config.toml
num_hidden_layers = 15
hidden_act = "swiglu"
rope_theta = 10000.0
qk_norm = false
bias = "none"
tie_word_embeddings = true
init_std_qkv = 0.0338
learning_rate = 0.00504
max_grad_norm = 1.0
schedule = "cos"
max_seq_len = 768
Each number is 500 + 50 x the weight over its row's rms, rounded and kept within 0 to 999. Layers, rows and columns count from 0. Numbers have three digits each. The size before them is the row's rms in percent of the matrix's.

# q: layer 7 attention query, 192x192, rms 0.127, rows 88-123, columns 0-191
# k: layer 7 attention key, 192x192, rms 0.129, rows 88-123, columns 0-191
q88 102:575581460509502520510518445481437543473466551419450468584469557483566554462533509489466450543511496471477546416468444478572646434473419589428540482535502546532578469394485506384499490496466615531429447498508507477517511479538514545462527502515427496507462582536518503517529489483531603443553513498467596489568539607478476561534388517479500516484515467549560553548515530556540552557457524398416558513516609507531528502575504483569433550557592461460485564545494542563474530513465496595465493504409430496536586389472476472493517535509492418535500547442454456419478530488590459560
k88 093:463542559402544470529541495575505474454446431546536508453435499620536506527568552430520515469426456433462526445396516563476500413457469403432558588433529532479463472503521543590481505523473532499501418602501436485450478490452459509522462483607426452510493492485484450556479494467498390501432443496455511449537497561486507530488448526460578515553439329494486469583507538477449557496500530633509590475533525405527508440524484522479464403525507450481473499559520525556576453524466422583558529422586511497473577473546589427508418540533558587498520557519510508531542510477465481496
q89 108:507497561478518423421533550519550530566467553502390484466509519529531531563581562499600530643453452494466534443541351626456539505430551469451590496555428564508544464525474534524556518521511520539441487430542461422495545477503561485475508556512571462495479569565528518490534486510481480580502510579503489434494563483547567508477631478559508493481421477504483510340541587578510447506472559530558464371572490522495498468453484471484431503524508445497496498531471484455566565531562495503467485427553518395449560498505520552491573505507582437420540536521471442434487550526470504415
k89 094:534507462489456425447493609501505529473518519598500494499580442484494554534488495440508441491446440592423555496493502450510503527558531463472515412504511509470432432558574471576446497498453506438595580365590443474578573459409492442470445446456515482499478481611536509463513585418535454487533443567595336480461424524584438484485525557503540435493567506486483525399443476440527453502595479482485426481522473479478483552489557404469496442485489558406523498452586460515526433546498582539519533442519472499465531571521569496463487476502541503578562527570540532521473498484584549538
q90 102:484617603537448552485523445540542573532496475479554623487599582577457535584437525502488447553536424427545414426381505468536480468497524550442505493518446551507453416566532509533474505569447456509497484543521467433527525513437467427487516451544575509439454470479623491574473544540461416528544549487485488481470480518555525521511428472491497325441583545505519524507522504557532479456468393438448600482509495509415591534498580555569493482514489471456512478558465484520438553530515520538427563459496377562588462521489458494489440465462531530571458471531516501452510465538511422500
k90 097:467399535498450577547527552523513540419496527524485596510479476421558472571527421451548540537434479534503451480480501469553482472529514557464513553462492683476514424508494504518484576463478528477395507531465581488447517488508408566480495482513558491520441569483567483519518397417490556526400512479533488496394502464524542545504610529549541458519482474528574516497570546502499504508433437424539483504437417444508462446482618500415466533502524498485472476463593524601542427512437464459504485515475590450538431482547576462483448496473403444523535391557498383444511436479472490393
q91 110:458531459556399453454499514474458550466528458535589520464547547512511554527460515490553499455465568502457467499454473449408578458503575435532522604511626455417469521481486657512445563492445531578414425540468554447524435625517475542485478581437508522411459549511458544474489539531511498442440427481493526498503469553514463511453483504456480512398524413549473540386555527589420519506524433500515498468497493506500461544650507481472504562508491475420449653539577559464497432548420610476563500489494501529483459475520446518485521593484523558465506467497430478543449481500521521517
k91 095:489545553516422585434484445516623521541477575440542557585545568498434596482547456417594480523451539464561474543552520534502410440580431575569435592453523446557526469536520481371487479496577522443519477534494480472448559425479501500549539593498475486460516574533417453495429619526515441442463556514495518579504468445413544522547558477535516401462443440441459395498465483407505486475562552518498533528489460520512465513522435480485502527456555453527481486460502533506390408449543551509518488590493488534509559474569504453446537492476479482436541551457467461479443564591578514526
q92 105:466563476622541555431520410597524430478477485442527520527436572502440540419507565419396579555397522497419465426495482489524617516490528440463462486474541488483466491493518458494547437431543535479490539520548530542472511529438529515435509471516453501541540548505561569590502483493474555471497575441542542530511600557474525439533614542454561482521501478443449451484463513467632522504528539516406470451472422438530518452552560419554452439525498509465516476509464391560443529540556487545502453549463389614539511515488529547476445487570476585553504516503491591525525597573480579481
k92 103:460456497516446511498410622455454556488515439484379479432385394485491457495545504489522574525592483488554579552455545507473403472458523451551545473656441528444533529471480501468553413450495500502440540553515517497538533524550498515484512510441542492586511570418469501494536525527539482525440431530514486489545443539498570494576445548478438480468461412464522510532546561549544558489568474521563533569449512466467517522547514511500527500579538526642564439566492497533457485535471576526565473347485512479561537535479600476577535464513446629477643448479504532513483490491488463499
q93 099:493476524501597470385467428572498479523531591555569452505526541530568517517476547469461461547515482442458551463512493462511583559375496435525511479587472527505581519578545495504456511474470415587472543457518533448461451478482449485508507481487557428506404502450597488523463520547522474454450541526533513519461489415515554549546425431512482576420434449473467415410414523520530435530574459449469462434369443550493567481414438578533477479479485533520557444624541527512484471521447453515484450527418510479472416488425636557547466561476529460530476522525550594576560495443459495497
k93 094:447541599393479494518456504475484551449524504439561468538452346519479496511485561529536515517516499555492523517494414516557483537469514452546473571514500476552470493644540485515531446502552537430478579566552554483412546426451522558556596473483524458459468488415454548465543482575515445491485494531531570467494419545528444504474527567423521573474460646606401556515531447461460534468451459592404533480525481445468493547542452401502544447463595585499517446512445475530540471481552500556443530567450497489431511400502477461518427473504529551576514449512554389562557528465478523465
q94 112:517492497462561425537523403490491499488532431550501515528553529546477514466485560563411492487561487506538472566482540473496476495473419480477538549460496451513578458510498531460432469513431477549540477519468479478523456509448600426532440569482529521481477579518630480532516541511516470471507501516492539529488519558545494543537481492481514575516500427537410501615566548572523470471494470553548489536469599430512503599516441496514538524532409654435472477556473432503421575333505491557502530528549546592538385465502551419541512551440554425578496531346558555511416518409466514565
k94 105:557566525464511481563490542502426490498382582583496593504542457363534478461438447520513572534437491485464494532505477415488497451560497415426480559521438517466535536548588540483609502496525455513441482377507487381442540570519457485434487524491540605553558561408557447571554389424475472562465575485458504482535490559440536419488488464481533518564381577533424455542484521565516531456534481555501494495523486501440515559509521433424537536485577503515420521480477598568573551554507437554574556485486485516510571513441541510476569555569503506493541542502523501484548588515497503529
q95 114:480498541408566395570486614596479455432470527504516532513453464548373497547523499591500530383446417518548449479444425546543498490514518466600412501616543490428561572598511515403553473464555469508464521530501516513498487569534511522461502491542471519484537469455553546502549432437526428524428513575547526532512443559527490483503425461481458459512532541541485499524419456416421526450548479609424465487501478556481492452571531557540550438496496532568537470559466520551509388511520534513448561485484436392575569442478513500449492517562565518548582514540436547546501529593498551445
k95 099:503572563537534537552376484491522503462528579507568471487595506567482461503484494507490499490400462478467506482600483476424545496469489513534528466575453484522409549475552491495469442458521531474571566507409480563528452519426505489542493529488497544514427526560432554471446497567475559520581492426426454492426597464569463497434524466554535592536508513507481464508513417450542487553631513504518489558449499534530484526440367469506539509522576620461528519510541521416395568463473567474569467400475453589622465487455439590459545444402410567528551478494505503517483503527534421459
q96 080:503621475436391487466497592449502393460459385508559485608458458480507519407524526582523519515513501546493520483409502514506490498543435452549542559531518425440507521560441492493445478518506544404433557423559550474537538559514539530531479484532486497466570480430468574412509507594480437488579430461504481592431364464521437500460551593559501509554439416545467411464437507487426497485512507498451465508578506541545490552551529535539529490442528461515476528522475580447439466572498537449428577527435441563556506468471522572518511467474521483525473550465454595559513496477417391433
k96 064:507492433489560505502605550489534493424557567506413548504579518508563470501548459487488482459407538502494406510529563472484471528494555462491451516503563465465529460445543492361471498426484460526513451561480456527508511487514556535479565554534537493510484549507533381527520496505497578480501602465430474547379555479527486509531557472368637449456555550509553455514441542585499515527426546439491507542565461452432491462494411534491421591536571602443473433433544533514507523416396532572592541338516531508500458472554518497489424472460518460521519422533519497485518546529525501578
q97 080:588532462473510408546547476563574508441451452496415456555454489481526494558551554577555514515542492496505580539558510566495533518408553590471488594408496478509519476503519543545438491507572546550410541476579454600467505504521496437483398502472501552502503470471504500434547473573444436521502480497460434514560474459433485463440531572619569484487420411494462483443558466524499555469482557581567567493583471440445508526455487406477583564512375432495505545589560428490484555463456465406495475513551480518432372447499552565534414492458421534467470490534487474461468489497409489463
k97 089:516549568527520514477493537488470523499494514573544451524528514507446605458617562465544543528565539504560463600501448522488521557535450480557462463470450521523460342550500424507522482468539496557465474509530514426490498521541531487569646468514463614507501391497460550424486547500455489488541546534507538480568490492460482459514450429447475565575526437511498385527477460460628499514540541551443457537502449471521552482518414488423399534503493421439488481486446468564508412520513540423439543552474464526589520445578443465399490439587411480530479508563488408586503431520422495441
q98 085:440473428546589494503440393464482587543551463552497492415482479574467442500466445520406512495516514498565420522578466445584616487492503560563533501430509496479481459449500476498573600423487501624512540495400527451550507506575439497506503531520543543527455541548502436507450477562458529499490484513418457528520522546584589476456542396516517533526569481511576524606469555508603526477483464566517564487420547499553575537485485480552412467533509484498505568612518428451525518483514560517542499477560546499327522538511464539460508498427486453454557596469525430507460505453488593545
k98 072:455531544446437587537534511520467491478510482467494518548545427525386521510476514534522561520684532511494495439423532487457390427491403485501487577463615498525563417442503412530439462536504485429541440545533533566506413529461551455457449422446506539533482500460583592439484535521582495489443527544534527417510513463488446520437473565478446515523437454500485525501486498537454522564432511487521367563569416460434507460422518532442565582423481450476560492503506427511506568527543467582473496516457601533518535488460421610532447507526563510552541523537506430516478489460407540528
q99 078:459535403404480529531540484612472439446492484460472399583518565521427406520583495545526522552571480480484560468498549582503486571445495523476472563497540430595504512465459542548384461498508542542500553545512483573536482515427413476591425531501495556522498447407496455514609513504565390485493471527488405485471484466566449550434553521566573480474451522486478478397473411473509586486453532578552528525576499483572454529582538430537522500484502539583518493560533536513480504473446457463533509513574463574432414476509476433545424525545503574498445556455521545439475403461419533479
k99 091:439574569522526589481466517431456522528448482549502475583485562548529627486538529556499466565657527515545454578543438561489539487434483633563439517590506574516508500505408442492502438482568498486447524495539431489521474527499511521483594516572466540495531450491479492444442548593406561499493467488446506467499476458477578465480562485493549568546523469488433531485543467507576494561487499493525446440482447513618555510437466479472372484501500419472451449514445496485508473488570546391514550544536464593432523421506476558487555450513468476458481499437387437633500493517419513460
q100 086:470491508464574512551535552550454515515492470494355486529535574491443420509499479522524534530544503418535510542411513600546493502447515577447494511481548369549526421422476572505492487512501463479439451562496452584556494552446494378530495509500523613486497522461568406572510506504465488522589496594561496499539486448509485446444500460529478511406459511553448522450531432489488486420427610568528585486480475415443488461502610419512585458471467426476503535600534453531444468415474464549465463417482592495529484463492525432478463597526554501428469536477516474482399436520413531524
k100 088:546491538512500515528463494489413493485478498513448501613599591616497568604537569528457494460559476554521532567554496576438530520443502565502436496491479564554547534588371467531547475511511459581478540561486438518503576468543606554432470591505552561467536445560570533449470516448461549545518483592495582387457514469518542482441517528530439488501466503451533440462502500428590538565474443476506526479471471517546566489442447451524444534533467488521513524577488483467468382592464476478502553508519490650558463443462507495463581466500529487581501473479454400498428565546430526424
q101 093:449483541457608528502528566447455445524532465407578427512438507452557488491510506531470467548471457498574528539495504506454505478457423379548437447585507373510460517624550510601508433566542492563425497443544521561498540539434533581535509474508447413459516565415445509528559421630514393490447523522480475579491493479470460435536502534480533517542443573558453467541436478558606494520498487449405445458495517456476514494510437618470478474522560488529499472544487523534512492529517492487476473584523384507503539460508561532533416522571546526574519455554501651569535499523492505512
k101 086:616587501503429561523500441495562490497432518495546454554397474581556659586537547542465413556622495473497457506538435551578430462508483438478489506438589501587542582455471474508563463552569540431481591497594419498443560560483467435505458534539529491513493484486575484367441546450510523515539510499542538534479544487514560487457481501588485514505518456496488518449547453413537472522493586467555474501460424523503512503470484436478394453469514511535544480504477472483498473551612521504495467483530480557477547486413453505505589450531552535490488527423421404466494482482353530465
q102 083:459455435613480522547499432519541583523439518453445501520563554439495579586476518548452482534397526451474428522507493483561515438475556587487534485450390632567407520460471449520505527446459480454425451437471486537467493418593508481449558498548575549551493543473486517558546452556492461570463494487480512545506548621446564488567533517477537476493562524392515462459623528505567521472517609414580482441544479477533463527464469498489475458523508486545513389455476423484467483559440477491498384519551510503545464554453483508451600514499524454465477500544472505501460569489484341456
k102 088:507522431475558553544443504476473434516583391495476453475497443446602526388496469536484564469472450567439591540508509467507519457594450428429547472391552516454502451508566591575555504503475535483551514503465485469455543543507478554504442423558466488529493619556574411533497471439518459488505530507524537542568475531385477464508520475532591493455539491425470534556519456547568547516445466464478545528492597510417374503576602542478482499543381511506448534490480565510466616511464504464527536541479497421484500577474478471487505589505530587485463544534543597379489499439528518546
q103 094:521511494466428460549451544565486467450539509505483468479432467523582514423510480427542523412583565533495555504526610443507519531503465474470529457457471616499558496409463480513547532552438564470560525553470471439529465515497535497427513544501428432468455380618522533363520557559508569425559432430489495423546499361475532559509521534487443480552506401464487568411506502419393486505414473538605507503463507452593394526469457501516484536522452557426505535416581497518419532477454513513557486424499574531509517508512509419533473429493513459541456534458476428477455476531547521505
k103 078:482515474452558474585425537544415506473456539538511486526534541491478479426531449541554559499456400557452544466534477421426530568424561459570525509556493541415532525464437559488401560484529442424483506461442443475532509513443510488558406501554499546546562467453433448431421494414516528544467426535520488491495441442641417478474563490415460417555507494409546478499556579480494566552493498529506439519527544512554431423506518419426540527435495505452481574475570422507480493466483593483424548611474530457573561497491462515482579541458509554611460399534542514532538454453545529510
q104 085:516515460467498608384482507511461378502512550418436485461570471571480530499492396396502412534547520518543533536546524514502575567567416406510541551504544449510454502489500524574487491501557502547493468452509495527497559517357475489550504478435461467468460553460545488641476515494440481451496499547550421474421523428639487567489422490470471400428469524533469410486472453452577507457472467538439537458433571594467537372513541398545467469511393467533540550533482514516506491587544498540512552478417493439463461551539456521527497555448541578470485537560501469505518526513485521533
k104 090:462416517536456507468489562443571526482510543561437509547397474527356608524618508507562576530552495464564503524477420529530452613408524546583489485568529459519478543549449464557462492441492448471426503558624455480508555458503491512517512534546441486505535475427513557415454515451499486493421513562556473398432546510531479498535604464466455448454467467430512492410590468493489481486527496487530519562504488530544486487426532522481454492467564491544501507605422525590501338529554547519561533502448553568562505491474571536440463436416496525533488509457413526525485533483563560437
q105 097:536553541507515567480496528517470508464497595467450523479488469429524531469556566492533505601518472516518513519577513423397498448463528477485565484581473521463462521556460593510457522522536571401504542459601428417522455466418544608556583511537410444523523412448465551484572572476531504442577459435512414431460400591565478494518584487575408459544506490469455494379469474478435430497622564465412409485492475557570472431457503562512485531483424485484555452466457537503529482530501523506510603463496453417488495495499464484472625462491498510529494441544475538546491476570474422513
k105 105:483483476587557452508476505428535523550428469553556547514525435485476481462489513439538542526518469516440424505474458446520570585538413510502525501445538426625565403541420510560493489477497556462571507462438495390535473506489509523570536526409474525492408458469450523492465603528393482498604533480447477542517488448524449535552509491390392680542510464539556512483440593446478512469536485551458444510434441375522534493495491442526518469512525505370496494526531493505541486508544497427479499430521545446432583543470474506483468509517462501451544497609570421590495536507483470424
q106 080:564581560494528535554442546538496549493528487515540504492488429528513439486482471431536468501448476497463520548514608453482438518586377505501516463472525474527576543501503591473482509497578526571609647499464460451580525571425463441469460531512525579483518546499484550500471499613596532519468458559488631523582462570482463479463535493453521420478541433540389426517476414498463524511524475491483461504465503476491385458557541496560497492388458514513500511526521523411412535449508431482545537509407593545555580441447542447509419480549516461530413418536581481518484521495478566580
k106 091:510445522498398564522487505487575535498484439509541584523493445472465506435483438546538547541515499527442517523463387566475443521476597535557472563481547546422579500427509488444546493584538521492487514364539458416507535537548511479508494475570560636480603468462376579400551495453513550474491420501519541426495498447471485462556510530578451535500507515451468475505539535458504468573555514570439458488445353504585579452465519439482508510469527466540462488505539446506524503497580530546410497551562590517482470530437474438517581477460442532471474530436473505587526472526396414407
q107 098:561572453576446485478491448479521474475472600535459553454549524534567496471464522459451518447526544528541534538511423450447556530427460418424611488481417492464421511515462472477485505514536567437602509346432476441481502475545519509519477560509408478495477547537571484573446574477492643468446398422510484551470457421499543530499444455492474514481479460461549464517485523448469434387524472555483576553451550484521483388501503542470488555598518418540603488397548524503616528439416495477577485484484404489547485491506483544525536453456468506473518440506468482454516561594569505488
k107 088:569486439487512393473475492491526556515471479559505526582476439476566420544407560455560462542463426509540547507498425424474519590548504478476519495526574460556533510534411493565505480527541560437496532528562537506536520640479526492493502435447509521505365552517476539357500403504508463586458451519509460489574390592497440510524453433371528506480488390500545437500551522500446529483435501556458586410454520532538438578589519476539605494512536539511399420515531407474466507553494530510476515509533478470535560493501488438487456393517543425530510497474550528479512451438465528551
q108 106:500501570452467472565546500427521546498535452398433557499610484446522510582552516524456519565498406455491550558497461485407461530421487575485496503496531592465449484470502421478485583526548498499571574556460432468494501471500520494503537506610572586506506507473405440519492566513484438548557495537527493487513439413498411421506542523604580511503436501449454463442544513522481410534569536551541513511522483399441511468496405516455509437485567505650586477483464465477530526438485522506560527457589515528469545438590392458485592510429547513422484500462426407500537472502405498505
k108 112:523510484589540481433493514495463516558507587547504473439536544478583503477450500385476513407429436600400489435458544503473620503510397446488509451466445492401535453525597642538427540509457512525539465379416489534569505494556457514481503493414488500494493561524453421615494452436475546509500582549528470546536542543540528523567491454519520446499525414505477529576503521575563465462502554418430505457465515497381493403536511484524486498516449478384460502463480542478475575615458422483508454585458506475559478525545556525529509577537496547428473498561450467486519499543524488514
q109 110:581459457618549568516441492517587595492448492552559591450496429428550448586395464429555504518438568523517527521470511433485529406603509542466514496520540537448484510499473531571554527476481432551543455470352495492511434527608501608476451457438550595466539536476488471496508480565503506456434452541505468440541570464449415514427549508387495437499491502502452475541482537435503599508484383552524478451505410499538595437541526462516492515479546507492510576571464512514475516552525528482458515500504630403435489555522471508526546539445504462494551509565521519559510547542562444534
k109 097:481578531447505419605525519465431423457472536466387495540599514486482547529518526586535506495545473456479488564493464586505427473439541591594418512532505521496460530483445493496551492522471547455571554547502535526525548467530523582373496576554570442547388419541447509406496472551512496588536547517493481494415609435530489490439489502527469455390503536517525573409461442489431442515539510499568525540488499534491421587512528447570481526584450427514432513410500447557450475493519442467530479526469497468442526469505525488430460432538568480519565494426405425513542627509487491499
q110 098:523450408547558549500496467465513548484443478530502475457485566448442513417477525477433550390561520458482486596569427326586482506492514592479549523530478506533451523358478413505562463422490529454530460452424514533587521451535454469484482415504546482468508453568463479491529547521487526574498417514474495445502508537488511484489477448418522529484488438472547475610530510399553560488496528492562558486518563487517437530574434430441536556509428485453453506464558439488479522463495480515436392453534592496464465484482453452485623498512589488508527587389541511455492533463611585524
k110 101:418463515404495454552480544532515418463535476486438497528511493563497428504503493454489497383413464468580628456481557506428441494499538420489479531513469498426511572505549527486492477433434412516498435518489516478430551542528470521505369537568613498514571487510587502508495478500495463458410494489537474505545475472498574543548538491528544439502371490477599552525457431601457449509394408474508529581551504416488490576529414509537545498498415495569467523548431543510524490492432426550489549517518498444504482569559491441554517416464485590467519575509444541474507402504531641502
q111 097:469444462562440478494430441479466378430479590547423486473602483501543557514545485500417582463519502452464483576585509476500528528507536481483459504465617518556511523583447495529454499491523527430540475516465513436555545482582661468513474571512530534486512528540557532501501524436623504486448455466458457438450571592541507519512552522426435383467507519394427466454434514493461492429571529614450506542527422558599427533420502581524461522465503602459432454527448536529509515529478516465500450486529535454575518541468535399513533533465537536459535450536521473517519584513550448565
k111 098:548478507535534530432490483560581480538557506500505483540497571533490522435568450499559436483582539547493522572588531492500494524579472527424449529492571418486443483558514542531569581525509503532521451477351439486538504567476474518563550498431533490528562553557520505570574512419538442422515537439411482464636500507544532425556477432423481594514600547559452515494445514547481567373565534563460478530504466597515524471513480483396427487469488557457538467486426496539546482485556525528508498580533458486542553461466451501583588395494406522458506613587481487552487477461463516527
q112 096:470475407459422458507451507513484557486452448489545556527563454506451576551490512422549551375511518541494505449544523460560448537500536469597451419597574464458484454531453542464468509523481484572584482473442514520469527539493519482565501454385509519418473474494511497510505463517466447542503387546504571444536597529416532513498545372372496447430482491500510444515569545513496545606543386537478470440484487465481476424534549472524573473530496491555583491541446489520485472549524511493663453471479546440407543567501609566459389518544500508451551522518466425504531529511551434477
k112 094:463346454435523578528568533655497470470466510504482477504535537575435422471476387595572448478506519476508496559482506534579378530547525579525496610539468485536379507488395454472464535500495443495539522531426496494551549417493504554480569599500495457564467518508484473446515596452570537531446514540545483458475460523547408509505480490577501527426555538478489443528469366468450436508520455485562476597459505550505491520491477500521448485518482580461458478447538442492550505487480628449512520515536512535583497419514515543536593442478521455543538502391505543485554529520481515581
q113 092:494478536508513519535555570541474505446582605473429540441416553438586479532537576509496546593444501523506581478424495525523654586429581524450534535534433574498504532403452450479471491449462508496512529494565460519509522397493570600466534423589555503542509437400481452482501462527432490485542464547461523483461456566516551580521418545493526442563420410479602517458505497496520595489490490455498524472577462373486550472416542543486509478471502479556529491456526487461542496521513524569617538488534475435527508455581555510431487487455511409500498419449430564481527521472435456433
k113 089:499454504533511432465455557478527496577497460488462450477514575586519570482483439491447558379493487467532547448442339523515533453466519488454528598482386553523478418522484491561411493521510502481444502423457501554583462503567477513499504479546435548506516432557591588450453509526438548531525430449483512428443505428497544525543489447541542618568563555523467506515509501534458502534517542472421486529514560453430505496550582525420482348420530476464559530561449456547530502528532518541377422466543395556456504575519525458522466404499446544553431551475499424506518503501460480423
q114 101:548505442589519526460485532476506487572453518555461530542511410481489463516459533480493492438330565551517397523473497486570531453470475439393510503419477629526563492525444449460501579548498520489493468459462442425535564495505539457442568494487424552484461509485500523561494398608540512565399443372436546463503568509455570472419550547469420438468541472489459503478423544567449550456533519510533504482518506499599513515557535449503404503568497446418372491473498482463435514519451540521529451520470555477559499469486498516415518469627496392571497528554540530542505515509482452547
k114 099:512394489443471531580516508442460467455549459431501461525409499474368573467548469544460528511502516479592580484560501542517436577533540577477378573496517453498532406584536472535423501444436457506491431482475480439494545561509512483571499596520502537441597583441505539481484527464570468488445408475504525526524506499453534531488404542609500553518509489531432440498552530486523553509516403486439438456468529513548483507525382535414431471509520475425414451556524377499518489452537547525484517484552526492517524488558446438502606447464553554416483534438488457526529471483541648492
q115 110:495438380503519507495420496561507519583450524520482515516443489493543456473471524443596481484491592508534475531578599398600565512644537517526547439501439401564547535441477533512466515474476506549485510557368492542487565456485481426533417541506515596499510514489456517469553458639578499562573531458520454531517552541523575559511514447441477478519525397557503496491546470566495533559436429429492518527462472486555604504586399468525491474552578445468455555538491541470464509557496482522566478513560637486377516543498544479533454517498572472551547544475504476475512564524498519553
k115 111:442338419445430475522547516467485509481500460399502423540499529505474429493491500579553559497446533548416441512551384557470371498493532502561445613430592494502436566453491454511437543458507479491517468530527460517539559487556487476475484521570519537487600454529447423466470532547606536513506472459539483395462492509482468500482484516537485570456527567514476516508582508505351489538497470514383417436526577487468561546446469459491553567455464461552417454450502425528486465462515588468515529510547548433465510554498549501463510507537538444568523502385546579495494453489497401568
q116 109:549635508481425417534394587575440627520535472535482515556408416435430508484525448519532499539540486559470521448476524509511443565549510533519556445513473482483456464507482489495543489475457489467615499462484472432516411577545484516518564524530563513520519461476627550514610525426502573451472427441507532495527430494443552548472521499599442496533459522533520454494444567413552509578485518548445440489479418472537440522528494555486537510432517565540584487376569546594496483377543481494466606464517488531547555433483471509434536475503495581498581462507474496533572560529473542439
k116 108:525516529499509494605494512512469443577477525412577468474514431473489495362499388438512494494530510524637530466585561590481557410535448521509568442525492471496439442475496466549481548548498517513450499447425445470499478425529427468505540492532413503501497524492491477531539561547504522474506496485478586560576571420528478444591493540516535468502557459559475481511514527488502537478561579474449463534375471495452483496469506486579522457576451445438478575467579571422423557515518521519474437504518482605508475531463308529573512491569500497538422505528511599578410501556429494434
q117 098:551466489471445509560373456515534453467491500530488532436629499476518543485529478426454543471543549577518533476534584463417532651534438407495522500496470566480473499465539497497521562480471550485543470566543510498424517495503511522497504545414525463469470498621604438498495523425540517529470633471570558451518484435601495529557510487442471474555458530539530458465497378484437546524393471485568429465577472474438476621672492514551547494562413522521483505495577542559587531451510521537513489489507489488469481523473574460558473495521536496486571556438468402532488483574527477538
k117 097:575539482530497604463534437549455465410535510407508423544380434473432516533544534512539522488431488493517534384506480550513509515560467470455563447548549442480517495520441452457483473537410546497538479459468489514579488431618562580472549474508417450590445489522524489480480435507532444523572617588511484436469499497507496467447510495460482480591504494506518489495511451468510531536533476511532577484463485587574443610517544517519515516508545469599424513484496605466451449508621509464474490513569497515540483451560566581522505589546497485518544471520509622470455527527582614652
q118 099:539443491540482533566546527524457513543510504384457528467459532495477428515493524472500628486464543562497357568505475547470589443544463517494548581521539494446436536498507516458430499534473429386475412457473420388595482576443476488507523432482398508447519480525525459560428556550497539581517518566454454469589534470372469569499446455577565550454436535461536556477513375474510500559558544579435457492559500526543556456492448503530567525568433487495437457509533489495512497430511473488556540469458602486625516522568473431447545516494527519472503488553487451493425520560488571518
k118 088:519454418531509578464491530491555510546552458534424429508516453467549520557486414515449435492526534458504500448498389457406537537505453450508531458498432462466566471492477518590436506487564452533483502393593592415462530523514394491469522466673498518537465581536564404548562421466490520486541501544558507521476510567472411462495547492518616430544641525521539468566475505536474526521449513526412483518476491487523510472496487512543479491448546589562522548511506453448516537502381505477485547458514449436501526496572415423430567560475522451428522361516498526483564492469430440512
q119 110:452520583587476510403521432564532524507488478538452469572514541527497549487551507475465502529561582496487570459493542553487549500551540483517454425545498482524501493532517570524545475482486458547364570463393524556529428610595527505501507399481525501511452550485461504537512434458495495601528498542400476475556550560499509484447518488612545466443552631437466460447575484506487647501538528560464517529437519513540498544515562542489509490534463463455478489571432513513478529523555454419522460475471439347630458497563387564507462439490484501573514510521499595491561551527485585552
k119 106:476498455443509536408481540507464472452555518411432462411628447440418442533526507506492490470518514471468436611465505367517526643517514485516428532512497569554528435502496437494451504578488587471574474482539486493495442417465496543579544585486470392411533429446528536481459493551534470517493499502524415444532518469591481522497470510519425361443481519465557480457479541518427458482538397501537492497501564461527551547403554537592451487552533474471447472550509492564501499477434524392502407495503517496442512467567438460528484457474497558519582475512586531539551546534563397480
q120 099:495474516475504528536584450539496462470463510420477449555592471476475725558521485551447474559508499527532542511415504539509494456478546510408522598358475467547521531533532520498485463582448491509527451515547426362468441470527435478503511552452563575512515491456548513540457414505436503458494546508483514449495566496551415465397491555543505446516446495510451483470533443458572499398495528509515611497512393511435545433529446511510439486459513515546488414589574479467501484405525584615476511519515545479502447567433503480493519487524492468443453361517557506469508466499514446455
k120 092:469510446496594480499479402536438555512557563548452523431569432477498523581424465519410502488472533428477518493551513500523482485551477566481583500342440567511561538550594539513610506428500425450477496469519418453522495492457461436482448485479585471520460507434586445456559555460530431486526559525600539606435517465422578542579547470475509507474561462505385544441579471514597481493478533456482494476441465425478468465500555472501507484564547540501452550415434414581493456546544496578486514502397505540508487493504577501450466625459482482554516526506551446539506564484545553493
q121 095:540538445528461516418419530511488553444560443538461496591449483446511494590425436502484418473497523573501507544459509566477526525559442399518464436621548491567531565496491422541506524439608436541438414399470525579578465517521498551412560570489474511448533492474491527455590576543495514519524519435423473531554493576548532487487559474523562480545439581477433474536593520462476500432481428534529460431502587432431506478467585553497558477494501464577548508540523490609465491513494579512534424492459496605406435530510515577488578515492578501555461563539462457579484542505467442517
k121 090:466497565477467525539608551501436439492545547479558583493524551468514477481487445510539478482520468469558422450435527480421508538572617516589556526529449468556511550494447495535498575534491531491455433471377489439535470508573536524592416583464485484445482491470434525483500553428534545571439457475502420501515481501596453401559515449528584455501456464483490426575444485482558471495454464468350479511571507498553502558548521381480557447546491419513418528506408463442532434486532537417512476506509438516482602430502518487469561426446447476580516416426437577558472445489537481537
q122 100:581498576385386602450492558491484564526564467532500468474473499600458421421516402498507489483559528611525528426518473379396472545495542520545439552596481493488478500430540485518526471488439515456533492541580487522523454466458552535601457446545494441487515402542451497448524487475641508547501364533531501435456494498517527508427501516501458574500443515521516491462512476393545571499486518491549506565418452518432470497496500478450550496473448548505561479529406590513496522402532516474531455466411501593424458443459565506443524423457498461546497438461569443481470515511441458540
k122 100:507414440521534424410609529467489454491577532446579526479456508456508524440507548580484392495518535503463531527544475456513626433439520395487494472500464459499562446403452535518390467566532491505499415431439495497453452588551462493552495475425483583446505442479484682486488533490480497406535538545447538554469516494516485580478448468538512541545555470493513491540494507472462455458437548450438523566384500574500505572490429516426546548515501465449522492542578427517476529520486552487390523598549496516584501546517480638527509511507475450473494478493475404471411476528557522523
q123 108:522474461538429519540631500459477478436572509468433462451428465513403545484494510550452561507591568489538525572609439604535464507559521571424472496586592503417481472494458464382555408470495491486470526455508479507480522535544519593570514561477520445513560466489601511460393471435460506448540437540511378510494526448501531424491494549478411421544529419550400471501492436473436502419493434521527482524461480477547493414430546482578477552517503511539551522493428418504493456548479538497561525479546492493600498546440496481464537506409442535512502500448430444447498494616446482455
k123 107:551564393483513453474524525457547484572445516494481361509415524583457475344502496510495425440527480547488496484565550460505514482573443552444459483459538504496503592553565541561535487472463444511476494490485523540527480565541475455480420442507426437505488525575500585548511602438461387510458397482383496544551494424528574548516509491545487441413506500501528542533504496492422461496499565437500586572510587495492458466550430557479545468635576555442534548537455486482471493541502564384504501487459466575577497511460567511450476398501438485446576568476474489528551530504552457468